Weights of a small transformer language model: 92M tokens.
Each number is 500 + 50 x the weight over its row's rms, rounded and kept within 0 to 999. Layers, rows and columns count from 0. Numbers have three digits each. The size before them is the row's rms in percent of the matrix's.

# q: layer 6 attention query, 96x96, rms 0.168, rows 34-63, columns 48-95
# k: layer 6 attention key, 96x96, rms 0.164, rows 34-63, columns 48-95
# v: layer 6 attention value, 96x96, rms 0.143, rows 32-61, columns 48-95
# o: layer 6 attention output (transposed), 96x96, rms 0.122, rows 32-61, columns 48-95
q34 094:660508434630482556478572569494532458559501406435451530404491480468529516448439485500527462485524491643494518513577552470419464470539524382518449
k34 093:536416502567483514471503454467531531537476529426484563481475429548521504472475461494568569444480503490469541551510550544522442495611498421400382
q35 102:507454603510514573460527424490474515581493609555543520527544451422536559476433465551493504460457432496434535509588486546560533429484491486474519
k35 107:578543563566543597518492449571477525577454575487527551486573463519490509476443408492487504469496421579495517563587531516456558474485505626503466
q36 100:504484505563511448528458475575487505494560478507449545488543508542532417534469406508508497540498536515420475496602549412496492497355523640433485
k36 108:443530472548509500485489448508510513631469515501436487539594557572543486543527504529451597529548534549456581505474507469448469644475473524447464
q37 084:399468460418445505431414483475513439573465450514445505457455557515524511516491572499399453454531492487530498522426547444515485567548509558501484
k37 093:421417525543544475475510408433467536592515490434623506481489567403479492421393474563494464475551532499496487515451551443471458502523523500481483
q38 097:571499503484479494521531570497406512527489421518454510550469564608475532536423504453508539489526434487469481499508457571401616473470560511500521
k38 099:502464494542514508472543553556450552587543466498426485534520541540364513548429544540444519474528405462441570543482425600534611573490484495446488
q39 092:438457571534518504468600493557459497486540525487468442546606579518496478489504431518552440492464484519433468537496583560491489435530578483570447
k39 093:504424544551576539439474508533500449468476535503434468492457514558405433590520476408467503521450472511440558596533448465467513421572519477536511
q40 095:545441522363541554519524523456602526504546475520569443430497503513475530512469463513496473357523454556466494481503475511392513444451456507427525
k40 090:490501459351522533445482562436490473489537462528482444483476452452502556594417515515526438448527402602455451489501626555484463436554446550442538
q41 107:430427414422459475563508553427443489501495466589488459556504476443482452470579505472470507605467544485448525529534476490401447520588534516517512
k41 104:381389464511463513526546581468480525578472495562503545526601505506467422414537427522484481533523477490436530379487470545484508564573506571462440
q42 093:566445515499543476446518576525419564541471439508485514504388578530603504486450471500510529494439438449550455498498534446557555439549467434474528
k42 090:460463490492554493477492535518480583472527458458488516515429606496504497466403439472533595535428438569508442524462589516521593560461444544529424
q43 090:434572537519532477571533642580586518495506428551532537515452478434493487543504426491542487487382477476506449450430485522534469449530385375587498
k43 104:479635474614496565608459601466528527465498521478417454465498512479523525419410458410568505525389497501461449491489461492570437574566476451541523
q44 103:480532480627510535398495529487545547524479485491590486522450480431493478434503542527589561495469606475483505497457546563517460491434490511482539
k44 110:519629527554417512459480575613536568542437504467537526476508508455462479482585507470510505507529590546529470468431556539468559471390539460454509
q45 103:495489575487503468486499499505479456597450517531496483530458459519483413431526415488392487517523475475473477563436514494562514548495526507505505
k45 098:515519507560522477459473468519360570523462511537518540505479446534495458495461481535513430507491514490491452526449450492513496584508508586489466
q46 093:447515555415502493417554393490507528510502564485462518522535481485498435469484514567520495522474542461419470395509573488493607478615508573569428
k46 094:544501514518538511519569403593562543397495563485534476521519506453544451469471410507482478488481580457526550451495528468506552506496500491486421
q47 094:509570469398516512445548487540592481548465559414481546492493523520425510594449448472416442569509535556403545489505526529515514530456518585431538
k47 097:601615440514551447540572485456547511566465480432458460564468469483516489511442498470465496446506594469451519498501473515509421512388489575495524
q48 094:534467436485555474487447488497516508453529484612558538497407468405533499498458446564578545503508491383486459478515432462424496513554538487431448
k48 096:572449513562566529488470527409478411465489456505472499467463439523495453415420508620489529425526466426529517427508561527505490461517541488445511
q49 089:575534488432434499463479590416459500455483478485515609595475470429464496379495402508557465482512499504359415507421547489488500469551431506584472
k49 091:519485509481472522535431520475486602499508520607501568624480530424476511466645464492463534450493533454419481405466537479555436441507480409493465
q50 089:432513455525502548502482502514439569441524534540446496484531508514477523572606434516619536494523394522457572529496423529549501496481444531595485
k50 089:517466533499525498514466507495455617504563557464518502459553498456540602530601533480549458531549468489414468416521359369428526459485519550530513
q51 088:518458545559529406501522468530486507493512436519579538504392489503514491502492481446450401411512495508470524463530521503387579626463485622537506
k51 099:375571498500535473514486479546566463492502405606637505565438490512523521621502433521569412451570470428500490537500521480551569507461459585514496
q52 097:480554529539500519459482494494481496472412493463563494531499532501476531475562568414530424559552414493516474554545529526538564536501415472524543
k52 095:568539402417492492581444465590577496493544476432472420564521606530404518505586536476457521497466454494540493496439469542491530517533461425462531
q53 098:471499464574386485441555520478417527578513523532466490499499504467497469563577505484493527486629401579483528520469616484459455501522517536375408
k53 110:483549460401456487424539488622466494421523475456518431495406437479560469507572427471505435477508421611491476489513486541390481441542446550507371
q54 092:501379500591488451556465512514501431549476538469527454463569612448524560542480447528531640522474497496454431504501492472471525431516488560468617
k54 099:484409547537535554507538498542468434477445519479547487452497529490526572488566434510547647501555456513392498475425473518521576424584452638478539
q55 092:453572462477496497488465520474504485541593498466453430508502423462511462441467545499511452590535447527534489506581444555582582447452547469426499
k55 097:534548456443499468534414442463408506496554526461397499487539537557470476430412541489580471556553478464460560522479496454485545491451576532462468
q56 095:508488539548521466483500566510632492440518544518401546508496573512583445491523606569495407408512552470484505561482476481462490510549508418408554
k56 103:428465497494566442455377511490553482389470516470389502479519491441501524476507489604559467434533490528478451553439466552517498550487489514445485
q57 102:557551472530483466487566477517428552468567486458457503436465585466414524517463511470545560470469436392549477485499541544395430489492503521587505
k57 098:510511430563566520503582500488372379421513513493479568529576569527412494395527552493556524443633418489527563503460553550519585491545412448472455
q58 102:513561603517497455455506589456408449510551490624474552449467518447439553443521556569445543438522478510508481606548510473527496459529459519432488
k58 097:563583549454571443476503590490466532512482452532579429553478448442501550503504535521487606432516539528514593561536521507518487534532562548428476
q59 087:441527560467487509595503525502490412566437395397416508507482561547448555477412442428582491461544474541519542477514439482462467565500546506452541
k59 095:483502514535503476524500443639536512518467432452436542511446460518526597494518537445546466460575431552548552461442464524503442507515531557479550
q60 101:493434470571532518515538608443474467389473593449425506473429519534481547514485540550433460480525525567510474402438454549490501580524544494464528
k60 091:507418627491526551478457586499490529433442535377430518549435468512492577463455482545497409550577613480451500477546479539471473547562456580442548
q61 088:471501507512575527477530550437525529606516503455527512425511394524466499593438540481596502554530580410429398390459497485498551463446580581540452
k61 096:494585534518481506517441527467428463568505483497497470516403448592466489506531470412567518408513542414447460477486528446485545401508516497520474
q62 092:513414477473399560477600580602516553452547411523448462466457487479509464488549462533565450479589515542471561494495520548507521474535527538494547
k62 110:395522406394475504498503564519544530504585517454441494534488485477494426508447522535483479515577611524482482490531477549593522323505545518562579
q63 098:505608464563541584522526585479494479446488575505465521541499415528474463585542503440468364441545549512486526500498511507446429553473504520423541
k63 100:548558436484535447449566500470472470479535525463458486511607509543446570560523440588445401398444535444395455533402460450515403476434567484446452
v32 081:443456473587461528498521551482500442524526493412470543617523378510543543491482509470579465524583526561494473418541464549536509470448564450513476
o32 085:494433532461551457518488464517453534539481557547536538431571598499428514515496499475444504420499491516462477546488482456474578547437456564454469
v33 096:495548499525469457535611544448494444518554506430516438553482493346440372578515478545560472514468523452458558542452452510526547457568517547506511
o33 102:538489513444447520526387556531509434479494508454553596531483532484486608373462412441361479567515494502449422487546481489540503567446408490456544
v34 088:505539405467553578474471508467395411499434523557615530489417488482524438427536432467454528439514465518479419458562427492480502500456473460475573
o34 090:404479591511465458456451445494521604518463506482445524485539544442479496558608538458444484563453593457514636550452507535503577490538529601502444
v35 085:476480512565501491551537444440502500512550507525454469441513442541542392412467347470589485518548502493477446529490577490423428440517449462457508
o35 086:479460556474447538432412500526512528467464503513531412544415576494441569519501531648435562518537454412579492562476441572478548544471546588479579
v36 095:400524511562439501430515472506428527470443481557499581542488523437450481408536452505593571527430456410536538499577453540492574505550435534461488
o36 097:559502532457425493554539550540633440490549507499459487463568488551497549556481531549426505421551488563406559565543381587585478476560446516503526
v37 095:469444527463485552556476413505353555434459557534438480493479461530492502419554495484555444525452428523535476570419491428404548498477404490416569
o37 108:454519391474499480388474514526568428484512420488478477545492422463545486608499499519457487534513501468494430429467494518546496489525601494580476
v38 094:562610571505581382550606533545443445474407488448584463422518558434424494471480520427500532534512536506437512438536491465528453552470463571513444
o38 101:479560464500430628440458478413593498526557494540413529540446507428552481505450480534400470405481522508591472486479459498465536423467503437468565
v39 097:482541522474496527535543473529520498534554520482543536442565486448546475538539444463600446550559456505484514541421537460515499469568492514416388
o39 103:559531506576536469405484488420470504484476471484473532518427499562465532467509573565482501404492568451579446496449469569510482512372500564512556
v40 094:468481460559462472555451498503461532513486396527440538503540532499422522528388518470523451476576565548532510503538567493498486441557552463506446
o40 097:494425599450478559573479574468482453434487518495543485435538439544604496483577463558562540578493476461490501447543436472515578508501406562523550
v41 098:476445509462463492551454476513555508452488508568496607556508505400521433477534497452530383524547457504532479525523529478410569447505519523472483
o41 102:478560440468531458566546550451413538493558415493440410410497451483472458525472506494485542489489521467536481465456481504534456523447527472502531
v42 098:589541515525415489451399514557533460464603414499408591496463509440507568475554429532434506486458459509642573546473550486511549545484470462555583
o42 097:423443464364489559552517442414490502518436561508529460469546512556527460567470556470505546506481530408500398445516472473480480506528460573456483
v43 080:631535490427522617600448553514409531450573519539438509437410478495470517505545509497522490486479468481526508433535429481447509551541622500520477
o43 085:504536464560513489456529433496545479512468556416529497551512523415526475566447502507465487609478566472519510489482621458505492502460441448451444
v44 082:466495465474545524476502462386525553547569492507513484421494516467533444438487455528574452550391545427407534488674460468523553515521518476400487
o44 089:526522556524453502503487498570585439386439573527518473490505507583466542550624503525411463506534399552526527477353428493492410511485363564508490
v45 106:618458466574512513555620479493582405483470525533539437481512537604513476526434493501422482421554460463574523409486548543490498439591495423493456
o45 100:475553519443542489466405526450384513549503479469362518506459473396472528425428583500586612593531546469457411622444458467517465547479491470479570
v46 088:509526531505560616550515498516465546528602556486474504541478524525474474513456578458388502615541533497542469419488402500488524495590447524548488
o46 094:488540571479497468535410439500485512507459449490504465482520468461500559530580379494530450462503575538517537479424693453486528513454560518453461
v47 103:501496534510580480495501496496409397528512520564540506456482472428480473548458440538500526515483427456499461439468408548476528534516580485454512
o47 099:449500487527484529460483527454577578484520519508436446494499507483483529436522561562464508510522566624452522594564579437564439473461448518533480
v48 087:500550477460466524488411493442466602487515387501444395570560476480556533485463496504476520452448467562480580467506449578559430617414487478463472
o48 092:476484470564513527442512568510509437496534508488536480537414546601417555540591513490538552465586498477471456517479593439418571538516469483428497
v49 098:431499486496513432445494505496519466467496485524451515471431444451523470496491390450488560453532543468544607471488510452440486523455513483484578
o49 100:577446481529427549534556441480436494574404534491486530538570623536516508505440493574500483512494462488499459619520518555536528519579525523527516
v50 092:478457476557485497438446548467503464520450463608606468526546538447516463518597540481494571571557489651585614534483489496455532544549509478450567
o50 088:492488516474531440481545537519462513496555509385460480529459553613488445549409437509487388462546516385463435474546439503539500492414548458565479
v51 107:509444550544579445456533468648495590472465526482498468458508518489433446472476538556468561457474546502435497513453494539431472604573460464550496
o51 100:524576394430439544578511462450564447537440414502521491530536527533556472517481497441517487587523492598572486507535441468522583441458600499570539
v52 094:435491487468358477538408552446543453504507457529495423507456437537488498518535482542504492515483496479463596583536524431535573557506395518508492
o52 105:556493478533639533495447572567503518515475544411528568520469590515429560513558412437461500470471445479559444509494407602469516518523504456425415
v53 098:441489531437460482520517492424562517481464478453530610517475472500529484538535452486562422612511432425513550518537537459404507537460568525537510
o53 095:440509562534592545510453538551452462558504484555511520432577535553471510517413427550446578459456502451498490527431490558486484464502477494465444
v54 094:487518438493501456457475491348436440538418499451493479485543546572480485534504506501500458525504450450504458544571504449484542385448529523537531
o54 107:472386562453523482426544589557476435492478445608553554516434437469583459505420534448397485458449498590506492437453476515429446532490449514457464
v55 093:448519497472488493561496455562552431500548482508370513524456615497441560616537561501500490434427477509487410509461558461490526623493513503430614
o55 097:536537412550566524530502530361483570530495493493593537445492382540538507459525489510399515521421526510481493528582477476468498406433438461545458
v56 098:536479528493508365471495555588592506502532458485446511521487557561558500405483509532443496584469557488536546440513502515518561483533573602360533
o56 104:490543434553458505539450436439391468501448503491492408521530469461471524457534497458418466490487371462434518454462452503515425600527449386592437
v57 089:522491464601532487492540534478539463542528332507532467409499484511586515438478527547492455530480388539487552477433593464602499584532463481418499
o57 094:437477525478483536496455514469573486457454513520523554565500437500412524498548562520517397433541538428429523572513345530414430395456517480485477
v58 082:470466597420421518592501541405488545518495503604431519473503470545521537493503491520512484536552533528478436567450529465425612514444547520479457
o58 083:424481516447547525448503590496493493436516482458580489495528557496528426596492519531547464431468441493549529493532557513466497476471490409496509
v59 102:561530509491501485470469526447467475537460547522485599586526514558453399583600507461555464569544474534562472476510476441448499550555474534395495
o59 107:464522485519564455567508581450531531498534471598522465485495539514564552547467445462432548527456533468500471588507630600539474469497509480672590
v60 094:537553465483466583448507551492575473546527475439510518621415581557455350467528518544528541453433467525560535496558559487552398416474508536537490
o60 094:494351520496504505502429476438472394503547505575499525506570441456452568502501380465478446510462506434451471440506488502439510558464508504531479
v61 097:472490567544530564664530480516553551517475418449495450461529527506504528479467572378437450519478387517560439467538484480447443489477495618484558
o61 108:481554504487522490428476537403447480504463596583474546498482443464489361485466438563497490458544632576476515486502492464529476573483548399516499